Weights of a small GPT-style language model, trained from scratch on English Wikipedia: MLP 576 SwiGLU, a variant of Adam for these matrices.
Each number is 500 + 50 x the weight over its row's rms, rounded and kept within 0 to 999. Layers, rows and columns count from 0. Numbers have three digits each. The size before them is the row's rms in percent of the matrix's.

# down: layer 20 MLP down (transposed), 576x224, rms 0.0587, rows 233-272, columns 0-111
# gate: layer 20 MLP gate, 576x224, rms 0.0587, rows 234-273, columns 0-111
# up: layer 20 MLP up, 576x224, rms 0.0596, rows 234-273, columns 0-111
down233 102:499528495574565513496494511518540477514448516529482539570530522391543477518482464496544518582466483440475474554476514433414538423498462503541435448476510509508542415516545547422479573465412517522541473467520504442483424522432512487394401545529421596502434580447474595545470454528465580550514482552490543556467590484568482460477397463476
gate234 099:490445475501482519438595504474506501499457541539510557515555476470578481540588509469440530436499480488418544488559390539520404524535439502541447537471489406431532512430402438473443529621389491497522558443461455608473485511498532557412543526499550451509527485518522480528540514507413450434497500600579493514587535561499449478533562512567
up234 099:607350488564506596384498484592465501550461517521550557502642455527609497508457495409494474452475566471503459460441485530511524548532494499501541553550581433429550466435463565541541522517549463482449572481553497505403496338476532492525538566426462458421534458537423488459537522542512438463491518528493567511579552537523522416473445536577
down234 101:421507454550536607542453547575498512412503569503479492478488518423423529481540481473465543595484497511567568473590474500462402522481490495399493446468499568537420533465526530476569500452588498482506568456507489489569559470516415468571458467514557582499441493466525538486473527493584427515441467443401478566375506408443541424488407462466
gate235 081:550540418433471530497512478470474444440383554540458455622396615440518502458390494486539472550358531458499529424459413565467556511559462496492502469532523463488448524520567520578469488465463513496517437586441509497504499531516584422498461564476522504469468453504472550520519636429481507532489432440493477450571441455529491537479526513489
up235 079:593482426486542505550406524427535441437549518516441534531451472483508505576517512631397468492526408472581507522454496522538601542498437531511564437511397446404521518453505312487554551572563539469469503487429482463488555437452532461484572547537474550451500502477468465451483504377529497459500495487399493469499478454538475500481550522436
down235 080:450527494522498515421499580591408544515467502451544516538559567500475423453447530450569467530431616515475543375506504462501551469542479594528545540416533473511482570484462674459526413482439484536475496573504588576369480513569517524479473474522511535449567523497467499584489501559437500548506420469500568511533474559431472493531572511513
gate236 100:477427508464414526462511529327514446504449508535522524426497583431546516517528541463543466437477506542460446523532427474622635464508511507492436526554488476475498500454419528468512480592474467499521515558490574415457597531437426441516515464551348496448541486460492475541405496480518578542448486518526458492479549479553378556427487523443
up236 094:501421595488452480582481446490427473566506487528566493555467503508520590580505418520498468478493531465531472464507523501610560439424555524515519513476547504438546483518554520513507398508420562572531478407523490493443582472407524514592524503513493431583528488554574517584522484467436476522474482532509592453480501477546382475608470543519
down236 099:501509409455491504475533551509469562400521498484468567491477466526542484494452539424465491493567461502495567531491519486524568464554465568709520556561569498514481429508525531475513612557502458437503535564482471496533507507606513604459482499435568517486534490564484455492535498490574507471568478352545486522473515555547528440419556483485
gate237 098:529594443488534522456471496526519429483512406423447469489533597562475506497475451373563477575486562518424526514592432517520573531458543543517483489456527476477478534575461432499509498469417496484575494432414502522525537556466525508591401527560436582501505484572593492475486520438575503508462478457459456403523564439500476410375511475410
up237 102:395491406486563449570432446581473511429478540470526414533471410579508481462497369454422552522499573528542506530607444414466373485583402452533509506498464501516504505453490432520412460483547617498523532571544493547504488533506443462518427548501482410467445416459567451502527462543487518546485415495427459523513482449471488492489452417500
down237 101:446450461463530515502497484552502432545562536460545491523463451485509437480411571549467592484570514522407417495443521525535503508475481507629623517497510452484483458464519573470504469429462590443513512507489507439562526481533539554576483504507562556455553525518547542521504466456563472385515480483466458531494488557524550497540441370469
gate238 097:515557501590493453528525470457539464459545415513505475542466512431508417477523459481493539521549517525435537507540496571498530625520520444551481525542423579500465518533476545472524549515508516515558499537463554504414586472377567494538565569593491458467419488530483508670474582516509471446507499484459471421404449518540523497461559508456
up238 093:468490466532538490549581552543488415506480483506519422493529548431455537474575559515401521505548432447504509499500495481465566471384475473525412500408463356462524476507509475481542500594490562469532480535512480546555528482455578547549517520492474596560477531528588435517476530400454428447478529496503445507542412406494535382446546460483
down238 097:511472467373564566564484459562607511542503477475496448575477521411516501510425563524532475426510558493515521467451568528448480349554391551468497577538576535507579553496509491519513572428597495542533478428515506549537531418497581491411577502469445426484599431524471512412459433586440521397464506570471534513508489517493461493457505528485
gate239 096:380630498571474530498547422577494453577482573556510534456492574507443590590560582565524469491603506456493392566436471567490536456439430440494499478561452505438471542525518496402485559565563503494509526526558466498440579517543487480567538446586501461401595556510515501529510512525474517485495478531480484570456458530483564596518547579511
up239 097:474503485477456507489461599428548541473517463592468521469539550503491600409515454438416430475471523495403523500425567483600588538509564475511465483548526545415564509442491473511468565477437534396427506485472515475529550543539576544529499513486521594479479486467506502450514489571463567445483494478507359578523489370549507577521482497501
down239 091:525556563493531502502425466453487427551476406512510476477484485516486422432500489412523425530459427523515527559441461451447504512503511601729392464534528576478558344432618547500507410461459548490463582483411526561483526502485452437485542482443523463560499536456436422542556494496597436542509535421512502480514530518541524479528498482439
gate240 100:459525466498531481489590547424457589506500506535490463478467532563621417385561485457651445445489442509516572559473509508543488473518441545505516452523484520540457545510552568506457462440464489539478514561424530510538586499476499472510479407453420494498490466454548468538491599475509424381502435542467524479505513526422487451462539423476
up240 096:464455478555534475457502438500518494508521597545518549497592405557487449466496460503428439433543554489494431491554614506446567551406512560504439539513504391509521513553488475561529405493491483469502489536529457499417484496522532545501455521522447583552420466603471528411579434514517528446540514526547546618464552455457514545510475485501
down240 101:509536450387484484492534583441474557434533493513516471480399486566508535400496530462584542547450457477479518465405437529476501529466474510558562563508451547449445532454461556489420598454513563537479457506451473433508571430556437495407566512471543485492625460488487503462563531380513459457407254527560469532547545553553485470547454527473
gate241 102:554493473592517513489561532543499493530588438516526528445526451497604518389532476437456457530469425417539494590468554463519443502455409525495470481423395587481475501491523490523536563544483429551540459551532536485531579477553531568521512467513418392521420477512546513525515464475456465481387578426581482439438489601449400424533582554501
up241 101:481444546453453386467493535492518419541529551489500461480468507417448613541478566489570548432460569505540516497405480527509620572539521490478502414504471500553506487480483564457460491523489472532477415517404520481432495477525457507461463565420598483448529392389499501427474526440421514515449661537497552552463460485522427478438469434408
down241 101:532398538528517564566492465450479447418455546455497488468602405474464487450565509533490470405513493537567587545508520443484514496494550469537427623567520533513461497427496540486469567554501503512494497571478408470534607563505577452488499457397479465492505431521509481522522525482448494446556514557468422482530550557466509498518401536524
gate242 091:466429434476443499446518581508532567584555543440524371519510471456511473491414623523478505472553524501446523587451477589474410456514496406507521558455541516423573475455508520486360566470552530448536483603405484512485459475405527445559531505515425466511554504420457486564475546404492536482487418482536473462522453543525576494548510395555
up242 089:409452470535431513488550550596456470562573567538538501618491519476507518485515451483424470420459469547533534526568560485508472545572462422500480576589492526562481451434448458495511486460552544547447593559440454484523577500448553448422585454478512547437476477482489572432545523508459456386401566522545563500450452500520526545499505472465
down242 091:541404501507490511522560471456447507471421540436467452466528545588473430443528559471425513594495536441472493575431410567573570429454474494360459474463489411436606473497497481492483489541411516407512396553477554418498536480493528536544481569411520561532456518597559524561489508506469569467521477499515462487621549491540425424524422495526
gate243 105:434464506525541417526544493526616447498549552556490498548448546502557494457540529455540504486506526471451498534505450463476439467502569487561486530519563465466649446464484421454442418549497528482559527479498567439530524521427476474559497525493456520559398510511529521463513569543549448390518516539518529521492562498563482517531494498523
up243 109:548537565532543453639572492499470469521552468466512569439524551484439471527521495517453514528530483496527618549491413504482543418513576458539486433587480573526519437446531482560515557522538502519496478542500519472549549560530432492617546487571562515489472546599582396537465494500490532502574454535512512488511523372447507502540481460416
down243 107:394511504416530529465487526566492493407543523481447516485459468518468566537467482506556556537485527498435528539547528502559539496530543595388525533498530562479507538449450486500505392548496508495448491487480516542475497559532522508429504499531513531601430514514469562531547540505485514580549493574526494508517432608551407530481501566508
gate244 101:423615449596476520531592510486560532503571427542482494478539495596502510481493477563514518499508517520438537504526375462520515500448497471519543484417539502513495493457447494501550496538495479511480537429521471559577557560412551502508496547516584491601481559404522604561460541520511507484487469603351474550594605493423410534508575550511
up244 101:593437405514468572620499509457514459362516498464530543564514470526496547514455483533520461527523509523434499548514424445508558548478472457477488524451529556549478516574538463443553451501453480553446528465537616491387455486523521484529451484508586481495426524564522495429469443433536424508542508571439440614483538467514554409466533515624
down244 101:548506482531514495541547401427494430473505540482511430481516519501404459409520518520501387468493470474509490618512600507524453565476471540443549370524463485422505575509505530467448612505507417479541536524589507503611571445493403503432478528604478461495503441441512528470511549524478477502468484418515492373416504504550508386518485503473
gate245 105:502546493621562488440552481486470446473457366426582516480522578508528512423555489420505521479457441468472499515598543490543473478481609543484498502450481479447482436522501515413546551533484404486475553467465528587500544537468477460602502513557532479555494473500538569499529520634425450567462560498555493484529597505516467480532512559531
up245 105:470427571458550488460471543486429477436519487509542510513503494581514421495448475440522496542498476534451451488567407450536411504539397477513436611534449437483575566491543525449526441577509552547549509537448561583514535425526503547495454563491515497603473455528475559456534569562472446501496519598448560466409563453553556474511471530626
down245 103:409524424597484461516466437536529425532402564560492449497508520493435426546489502521518487490425565552447540515468499493518524456428497568541471486563560534482523521471502499472462569492513544403493540457532481459496509460529456591483537387501500437522499553512480466480472490502523495423506396513524515535510438549385454463491469533438
gate246 098:525494589537532530439532503474514556605570531529550528467518528435454551526518533578478561580434526460449486516459497549560492456479532477528457486513444496559608504403421393556448464488511542525430536557426471453577486567419508451580520483437464524458562546417473471366500467574429530504509503525473504370447408487427405621544532493432
up246 096:401537428560474519483503521534438525517463461488555550557567484456351423539551471439481416434494505490526507512453504509457545578536501409548518479467461545563480491482496536427513564558436438536505496491499632465619552493410560512511483469498570490517404486480556500576513543539507555514544513438603405511471483460408610449515545581569
down246 099:542437578596565461548557465462516488510539475519464393420496373571470514537503528436500513588396449508481498538515548508518504468472562490479549538480496527458538485461521507497564439418493457433429487588422444542503517512541402513497561534374460472487578445472520583624457444583488503584528550493461495501583559538579403489492486559369
gate247 096:469489500606535494553514514498645486482467518521480462504567596598459464508573413473510426467565474578482549536449553497486554491562536571501519520529459486564406491402416431551568547435539501444460553495462515545458531548468408461478420397393458495495496543457555532431512512556470468478487463563517489513434518556439467520511474470478
up247 102:545475466544465538506520522469441616481553494465605502575419514509546540404522570505490462506489482556558442488535573475487481413474491429524443471570521586540482465426536473465393493495585444563481624416437416489488512548566510516560467611511473515465445461466487480475451478486471560543391518611564550526490501549454497579482533448596
down247 093:507418404501568501484430527458485491465498456509528549535552573519480377564457545478498511480510500416438504483528537484380529581555431518268389477551467502462544391440435424623479522421524462556567511608489510490534506601472525460490506474463541566518562490519449518442519534479544523448503511504458497516472569569553541532493552469506
gate248 097:466411552457532508464492484327456522491639473578469555458571579539469541507434502463541449524545473501534448465496506459552550527537495479506467550446502524523525432483484587480597585473538436479479494425532504456590536497476527468492536464454410490523452482535491436501505494547516572431433530431439459494480534526413484576497559530485
up248 099:431499509489521518501471573493528501475599494468532556416472504560573461459520519641488495594455487513526474491522520407491483473614487503478481540430494427434430489492521515525420605538596579447396475480556554563524487437460506496478521546530513435437483510450444489499436478547433567440500499455467572507432454593499517476402573619412
down248 098:560593513515527549535459458524542502443403397517480546535473481532454517434573506476533508381502483470472490540468473553515547543383493492367550515454501490518511481478492430478512448490554590444479526506493478436577399497480456389549497523541539488512551589494493450492536529494573418519473470487563460519569459470502462394513493467485
gate249 101:537418433468513491473491542515430569498505465577520506539443494611480404587544602431517462520503476514510604466416460441494517508460460534535487539546410562467539520531536499437560551521494396485551486443555469542444477461509533552529484493451438496572546529510543516496537556522499408402440503553564461517382464523537388473525528490487
up249 100:559498563441541442448434416537553490570503492413425575546407542562453527518464455542517437496540517501452534539463524518469457506468550408563464484546479510450523438458527435454486459502567528468430492373460528379482510481513460502448479475384405495601419416602516465472549521389493531496497515510471520463549568393565509513507472513466
down249 102:551466460454534527488568610462444560456484512571532476473464410535436416542465564519567451507448498515446648518516424533421505463574478413374497536448476549586526563492562450502576525399463382450520464496556487507436535411541516607510501520468487550423537447533406589483509515545560541494552529443538496503492461507557436504549531572441
gate250 104:562464554468494364431550576575504471534561478515509513625514453514473472509580509461504561510462477546477493555517447583476520514510533434589497472586472524398523462487464464335464515489524414423535571490531484497515439545518469504500534509393507519511572488463446472522474549460535414533526583529575501451452460425508464483581495478489
up250 104:499513474408479492480430533399528461601523529504437531522544489500490502487389589506454355569471450527572507461501496466468475514409496488523574490473494583473581446542507555502514453420513438614494457456529610513413497460513420460410441527429518604503508519392476538452487527405513476471405549583532540463500567546536473455592473583480
down250 104:531432399494509580482556428399474567501484488481524549480482537524480417614512466495598531598509503395482521498437525446448540501568512432467525501477521429549507491416535450549493464478445645501489400516480482471564485529568460544585541474502532496516472530459408534536498506493530529507443417443521449452536552531464406462526485562603
gate251 105:580540483516503400423577573571557546472494472550581506590518481472457534457525469442486475442529589498428481578382525533542572486391523479537463468498547519522453583496433462484551465505425425471532456570552452560436509518502457520576506478432397544551377466562530432490563573493544450569447427536559432472532496444377568564496489445481
up251 108:533502508571512484508491522472496441424578453553575609585495515470518564451449500452449479446487531473541502534519546520494519456561571529473512471508487526462483540491481461424489522497509549602421514561474532460556583562483502403521595461601520468460478504507496558418499528550564460513459506492593542476460513466482491488615432538528
down251 109:490560593424581595435507511466468529493397498419498506417466466540476548566589505461479499544457593524522537442452516496458537475553507448616511432497414589452569509526548525569538509475496519466535497451489462439476559451538497531476535502419471458420416521537505467524454437576538422523429497512508459506574500459420414476559467374498
gate252 102:484482516557488480537487512582483476556505470473534417578497441436468544501556451516464558483600573483443482539478557576585547469389615571490444478582467462480506425493546379463627548578480522462578485489494591554425587543463430436497464465487493530528567498493424454488559608474500523488481424545627529595421514514533520459526505509472
up252 099:492370429397513407429504477536554537457467557441464458500523474358512566572550504503540490505478466490462501408474445521547489493531510442528566425550435531424564542552416515485419506504458479545542486551522511525450415487413529533513498526386445514585467430496525533488461446411488505516476438432487529541567558499470441451486486530486
down252 100:492494459533496411478479423405532569440450447483520521518459442398540500497528481530536465430415516490551425539493449575479579509469494500440537492522506487543477465557366547489533591447576608478467593569466594531602545498523527512505489476457462472545371435500485538472504594490589493387460560522563616463573550560571531464515517529586
gate253 101:561607589475479486529428445519485521567482433441556512527552501481535525499526426477502500485528527511518521521551485607482493502533508542503489441536538507543451505480494525445544572470555458386542511557489535464526496561531381518530447410518469540536542581603554448496514585593487487460468488489451402469522474442502514485613493435542
up253 098:588428497406566472468496468481521476473564398424504402470548452452482489504558587597531457519450527556542514450532408492560451543512491559523449547468529547490425449456535444504519508487340518597429519542499499440480495538569487542560471527434451482453545505480439483457545468533467480507439440494572551499415524598483476486464534511520
down253 098:441565477558496494534493503533552509468493448482473483438513590479464505480508510453490433480447511594427454493583421463469456560533435509428502445511364488511501494528436583478560502436457505470343525470547611481379473494409452521558432446556424488479496471535455439553435459447591418494482425414484424457557539496404476565499444520500
gate254 102:444429479513517498532570462539541469407517528536494415435505513558409473501482501556441505565569547450456502577544354518415526525539522497461447514558489503467485487514486480522508655485515522551451484532553454496546482518469535514702505576614558485428517545597484586562570573616492526532515475549441503454570496475535400543534429506519
up254 101:553535525509580495498587566528460472479503487550533539465488518440434604514519434448457513451590499548448512467468524561514499473481481582487529512522519522475495522534412484523492515498468607501533498453414387561498475546538519502549514567481493567507488519448478501530508615470503567496411440446377515395425492559541519425563492424474
down254 103:493515485426442515458500535548494502507501472442528497441562516487534492526572445494501439581493499500529568524564595513427557454536466558463503507477409493586520506421518498462467515419526579530401549605540549522456550592407482468499462394467546456486498510454482525552521456443516530483594451585486539517523443454458483485535542491526
gate255 097:470495485439413397474502523445438583453497484550534539481533453513405524542462491463488402467499453586442524577491504482578471478473564421596419512464425487435564421481486504446540547606573490449522464508546522459516454433480485472522467513465487479483532484546481465478551521486513533445496623500513382504518525462494552534425440501439
up255 105:409543449528574487458421328536457508431401567530503472444469455483439470448448419464439557472425516524440386521428490517491557548462553553482552473482449536459517412500528469525448439475487461539432434502469497545493515474519549497521525487489532490472577431535571570518432551427583532424447560511421515514537497502463556501509511622431
down255 104:490525489513548536506558502544404505489441427665421473523512461533409500559434500468480448501519552495475455548506488579532505374531433570563484581489503481651524422507581487519505391427479499460527562528464459497568478577474577530475576517497554512570565488471525430362464443495428567492588513514476477547438524590540636527505496518492
gate256 087:570487534526529500465526564541533556557528569401516427586500483383424540514510555483515587519481449458541509473502453475459486517522553506484472511475460537562339483536540514511529454469588411502632478496468524522459455545502551532530520440446541484531507449482557496489548553523383497464519413445498515508471456482547417402423481453532
up256 083:387579614518583503527539476526529470490663514426459515439450440504557466501510457410532426517407477525539489583466534445579562525572444490526421614457490450507552401603467452519502470533539526515472533526468453605543528461500555448507441495532594473519484547484544480444572584507454510508343527559458486527471514522486478495489457562457
down256 080:532452428402433466477499544550517567558452399543573465504468480448496444458526470514526574504543457472442561463488433548464474520495617432495499481430533516539507510452564548485550485484441494420544433498503563457461549564450468499451461472513481530486484433566515442529436547603560529437582485506546532481458466439499487403503491452546
gate257 101:470514591489495421579521527495406546429471560376492394534500487527522434603488567593495528438529430453489543514456462513489465489482521452533458511552489472550447438444561477499415466517560467419558567511504392535449470555417512508587454441534506523447527513538466349465514417496555477449508499513453517515432515413478452447537500432457
up257 096:516541525584438500493476540434444567527542502475604509545463587537529522524497500430457427501411527492500565529544503463475482469516460450513488499534504533605496449539462456513517586530597561468500531569567468617462533547526446501545567579552543516487461546427451473529570441518568494484535395503525475527464550441446574485499568521512
down257 097:419492499460482505471481490516446552511553529563430516440512562453485565454471517512498518445511513463425548478481529421502527450432452565352461447594547445465471379367454512606394544551506550572526542405530480468487466527501470536533493494533460414533540498601537516498496661476441491549577503519497548455482517548515413488467509464485
gate258 098:504425454475590513568527485494532471528538479506519584531578472502533517561481521579479531418535488547428597536450426519479486587404520488522440481454510489507408513425558444434422550471490373456463528503454486488431438573405455502612515509492500555456479459477441462536512477539543410536452518477478521462515487504594503501556451482436
up258 098:501517548450571537460506480498547486503543645561585501502447491507455611552431543498552452458521552520481519531394505528446455450498508481511502465442555462462479505419581350548590447519470513546566491551576502456536572510530501391512532419446452594519467525496477555496524439573517527504413511530453419397551455530441480457516469573522
down258 100:475475498448525572485527522585508443486536514459548559492491501483534534590555450505494616467485560573495495506547559437569466579461545534545514585472494441468473435542471485614465397535478554496467435641470495498421607397449533427478495433504537478472511471580487448488597546477430527462450518469581522522462394432525483480495436519511
gate259 102:538514552523509494467499398398565526502563441535485473574571558617441539540458438428506492601517550456565606537420518528571539509461544492494550479523530545608477460478607405458458480451445437471524449487453483448565581578503392481500467507545491552525513432507556512496559404420447518512490476510465578506568550522353483420472543557452
up259 110:533535489465593516425480557551504498470569465456532481469489539535557428510481548503532495566568468434457448578538451534440522540540517533470534530482494504575525474574505473486588431432430482581502434458623454571477472499466527541492491494451456500528512661459529565449544525488572465588529570523469557427541528547564519518520484462463
down259 106:571494538469543403532471519431469498549438525453448545593542543464465494564466461490433494505521483501494437538490487546390611373566473507511482434521546516418517509510531399515566469490508476554501482565513501530484555436470519499458537506428442505567434527531538548574466433537550499536448653518463464522616473435506517530457531488454
gate260 100:536511514589449560567518477447531444529509460579495576582540458394439476496468470507368490509457487503402455448469428590506523491477523511492535453516469490513568507508498483492477457501548467488506397461579535567480562462465455481540519422549421541500474554558509475498478494513504503431515519538521461484506507435457573526523447525547
up260 106:463475429484443583520463451513632434514540474558425522488470488482467541534463573534427477462431505511377490442509431510516472520520565448463503405586530504539534531518577503569416525499494517482512421461528542518546539484457533572496476465492422491485449452410489520542500459494503422455517517512560482509523498534436490532423499532498
down260 092:517515441532532485430596562489480499421437508474549436481481488544497527504495496537518448538521521413492503441560539438464493593469472519339461542568527500483423585509485548454478502513463527498496562495427485486508507491395488522500540522565510511536574532428488543499458543458603469510579513466409555450489554519479487468423550479490
gate261 097:512439449462472413536507492491546532464575565518467487662586558426492453541455435450511502567558470530454460520517527472504435582561610538462564507544471535581493547561463472475516623510443520491525518512519493522547548593568640518522563537505564535454566460407470593503572514533449531468486483534542489549494489568466474499525457407549
up261 091:480442510526463462422560529442463531504435499520448525452431503559440470540472533443585497534590539518434429523481377577483543531454531597518470551447582463528510462384450446455480553507480525427501490432425559454476540565376469423538535595473455466557512575536502502491427485549530530527434465447525501431459606411553468464545428492448
down261 094:501502526552500531499492530661574554594483490557448446432528488476549541531476423515440487475486454562499541450513469475558454501536464472526609502483430517599469408508493536597510462485460450584533392576537476500419525456507616553423481477514533516480521467516499496530380433465486472534538578590534510551534438383469490529538481463555
gate262 111:433567522563522505498425525577479405535492468563496489555461488497569533514585384517502423455404445586496570484480529477505565600448491541584498553590364585518544426579527521488524459492479492504472505383559449456554543583544415482623491425569525472505418502590493458486507521409536516522408567553428512522434537468438553483518535488430
up262 107:548577555512487503519506412390541496595441516491525528545534593495574579537508532552447457419474465515563568447471508407513448481554634501526601464453441487550491498604530489510427484494444489585440475532441529479483528517509447510411472513545518454470529481487517396451516445348476509450487540516526463457583487425514504489543554351523
down262 109:567418409501502546470445537497450493461429511580517505586449561475457459509547500482501560511473460569448498603552508493449448549581534463408508460489479530526510597445452485536418519450535576553547499541515411558477498448434478497413577535575529493485530347540424572536482501495540590510489487488509556481495437592496554508541535534490
gate263 101:459578440557574519483523501490492551461514536504574378575512584447567515509602388512459479518534595506478538457522441403619435483506453484453489464512424462444449498475476538369524566519599518511522459577515569493444534456533433632495526480542560578400506413528558497507454559460472471553451593535594573511535479537392521498544446451487
up263 098:491544484543518496506484431559519516547524471433525536487564588503544555506549522456487459489454476438578473410398469544567489539546495422416499526570370508601448520534583567482550410531577462453432481476498496417568589446534568594520456410518569527438625422479566540432472533424502544505481521425506540474534531432440631446435446524607
down263 091:537432505462485519436434506488464474493477485555431459450507491473457484541500554523581595530479454458496485544533544503389480537529505492297455485441574531510493614456531479556454521497553598494565529430532561495510405558504396421481577590405323511427445595463465537508485485495452479484496474524505526517544503515537469518447540521460
gate264 104:609548467430531496590583467444534501475550480463514528513472526380522485444527547476429394445473425513441562565426483546535575464568526438526599482533524478508537507432552463536500529557494480494534457531400487494470523560502493474623575493466433486516532499621518442482514429538608509486560561489436414503396485456508516506403548459533
up264 103:458495619567378527390556470532447551580581446429470572496522422493385477567505499566515575579471513543440559520489477496507573440605567522483510586527474515426432565508526407466533547415521550512537594564470526523448498501536504428497599590505497460545491443444504580597483549553548610569397418423598467505475449542527473470448594391453
down264 104:459508423602536504525473444577530500437444503620488517541578645537560580449554466496471489517486484494534435418588508421475503431438510460445422452559505528506496503419447542579562552461491477531556494453539513499525516538564565565441353480564504535466512507563560466525481411539500517449497507531529537560557505498545462534539394581459
gate265 097:516449559401470435470498533491420510346447486542476558455355505523468429514436470455554565495391458544448495525553478455516487439547471516551450499515563422491513573454471442406512511549463442515462626557386444511637543511579533483511439442462451418442528500476523596468459479413508571543525577495499525487440509545504422462445547486492
up265 093:489606441477480496534510469492477493651516543472442514600495494486459554458514424519499480459603523440502499474470518502450425497502563522491562473468536489517472532391519467505495435583462515439418477429550505504449552437487567481384497494451520524526467507523489488540499499518409454527468498449473440555475580507487482562489440520387
down265 093:612504446484464535494399506461511492449525479461592525501480480515468489531525487484569498555453546573458542436530435480556532413495454499583421582513521506608476515467484524463492535489519500542592601514384495488555609531506525555527480494433482552546635453428504460557423473525401595440483516631456507529526511568443444538516469471482
gate266 105:477445406457524582457506521527534522516561530419449483483514419572493459582536478552501444522484448533498546466478429418514556491444487553498616380504505477490515504457443455445486542439563525461583533385450395578531464472497424500409487462551484560535476441514547540496532457488464416502441535617497424539519547542538583520516559418455
up266 106:521494503506486517493440540563476574398483574452535547541586511578444441625485471505434422475538401500596565452501474562505377441548510514581422537547462457496470444531594479545419493584565471514519479515477443520615503526445460384516504481500409474519570500509459490532584471486455487517454464402473514462529493522464609440608554548539
down266 108:447493451421585530503490461536462487511460550476477455497490540524499460522513449485507504535502444514407505521460472433451524552457502551550603498477463363537408554479387389452525515554510523596485509472475459457462489415520495525415582482565508462552385410461615437464638423471462464477557515650480456566504551474411471499523471525476
gate267 097:580484554517592465523420520475548588523488513492583557470494410460487554546568506509477462468537547486476545590383475520571401430472504450515509444556545443514521496404456443444587473553470519483487535444633465618546557524503537525502573532512447432453589534493479523501475523640436443523440403449567504436549453492520434477569536499461
up267 094:553522480497479441525541556522505568484472491417540434509570518468457481530504583557497507574538554481484388453389545548438558450492533512515480387387550528478532459500530459432444452492547620466559485515516350460516591570422511419475554525486497581406552593490532526561484507442485519517503402464533545438555504518491524512520434480484
down267 097:504440536514519512437503446525452599465384492510489505562554484492505537484550551487525450473562462575432554529541540428491518516520453541453552556463527563494516545556515453604531488408506570567394497453482547471480438509547495657513469520551515478563443562563509497501515545486539449512449622537452577549426476575532505519453505456502
gate268 107:617502563495414431513460586450457508594454586586543545525504581480492618481612493482401556529536527538532519547494531542545592475436511469555486498594426486460526438457407463502501570543463467503568547433479561440523476444548456457554581523554508488479466506444410461490522507410478576457578478489532504524537552550433514573381491440522
up268 110:490463438488446450502489479515514559471509486438491468521478469479519431413545525455423544520503518441471506530496422548465592444492405510505525515597553516354507467493548499477482502512575518428456478443525479506526449459450478438464494588477475494547571449500515424568458542486542475461427444463456510541515592501462463591514462509374
down268 109:461496466424490493479473573497551520502532504454473543525550535520468556602572529500466489530537426565542504532534492467371379543474458522556383495505521559603496492518571458450471466536469517515489526567480455513453467393468463508528565444429647549490580459543475537543503470486538486549481519454503459510555417556491437471506553401673
gate269 101:530592541474528372561552593485564646506542525494539446446530507561595609481614537419504524510502522505489546469554422606514423432543461410558494439478502542475544562576484465524527502509490499446550560633555503501471458518469397499564469536501408498511438474508468442491517495551524478497486488652459556473487479499438509495437528490514
up269 099:469504439520534490490431479635483464534432523444465500523599488518511432465311505489456637421541543494481425486481575470449518516474584489469490439547525457499480481401572525505427439545540465518519512468472556507481515485542540497553488580503549530503459438486475479556428549469371467503456541417508468570585505450508417518433491462489
down269 098:521522531579519491562527409533527526507403537555444602487558481468554536408527450470527497502433593566444394456479427517496581460453425523311485500547433531519503468508461485459507568550497530565497531547489430499555549536549525532508474493571498476501435553468475480460512553483527512471528544466472463493419458554575509440502545572473
gate270 098:422524595524469478511493537597504534477448383573529418607517454543527485441537534512524506440560486496532593617507395543552416568578413538452529417529449434492421501521529480408515492521477583508590474460552514445460571415519472518506479574444490556475473522618550453561532465475566506472561517567453476534539502425432498472566481558553
up270 094:515505475541497530452557519516488602491604452497484489440556483438468460438525453416544504650473444511510574557480513432389625430485496468508433503425426535517450477516584533542532472530533491445424475477563537427494513520566459476516483565549583470534468503500472487471473581437500456523525483494518503471508509534508466514460535514459
down270 097:464492495529596406491429566403525503494513489530519504572460549553536531433495523577468451499569483527454424385498476469407480446474586514494484507556525463538606434554507551521454559424386472545475525567548442567485431486416535564528490441470525593484494532463555519451565521518622504411469446475484518550519475527475431500507507537538
gate271 100:535438451528458456472469563541538519579501455428468466608441398578446518515407518451540499518525413456550584489548588506530480555491549440464459404532476520465532522515503521412474467482531429490527545429455540526571457442526512485479458432554456524550415456491471549487464541579565440450563492600502492511430497492508609543477517541451
up271 097:396582550510505435509426555433450531465488614441584466540506496501471446467584406546492402499554570528506544533512408443437484476434455513539521531433444476548447480587496485513542545546541517493494496594443567407410454532466507525520462591491499493503544423429567559495518533507425542544367442395478592523498538518344536466530485512510
down271 093:562487450513538469452567563557534523499516448516459492503485392361500515566477489497566596546533455518471542535419520516445475586527514496641477475558501493444585429443497514452419415514535478424521506471500448494441502496530586561469568534436539447499404492455458477449513530521592400523527496518578450527532522480531478541545515543482
gate272 099:506506504511469454492532587552504491468565427455445517594476353572515507483542446434525437494428514495513519519520416508495407454530551497462480512586506447459548450531595526501625565485452447458510547491485502460498493395601526434512487588430523507570445525502570398591489433520578448488476589554539445557509495501440442429515471523438
up272 100:561476483572469481524423468433495453574517473431455550488505490524548534550377460561508526523446512483458494513438505445548420441481528540526519458446508515581559515446492464505508420486533457457507477567508492480523540531548424521442533508486445395485396512550548434543535517473533488514503523481536452422509503581559481417566524483486
down272 103:432470537520470495457430488425516599476464433452544527512494472459509456449495437423518546568464451496512513579450560481443508520457513518477520561564557436508480482457533554579506543569418482560508476401600454533552443569488447557440529459549468535465600496557463539560508460427433485517497505519468535464502485638481544469507449415470
gate273 104:465501410478496553523553463495537441500596416535450459523466424466537581452534505480427532460490420447389579505502495458565476496483471533541501584564567489459526493554439524434455530455566476454534540448371440520561459514534508603490490489480499536551433459544549460462551578488600470400494507568436447526529474540428373491526542530475
up273 105:506520499474493504545542554483510493446427538545504445465553398518377442512540490535499505545442467447503565491552422595436444560465587487554481454503509523488452470562541547569529432528440445487513466541482532490478416570464503460431538478521519413569533465463354652571500543458453439396494458456534526446492452501511427456452503420527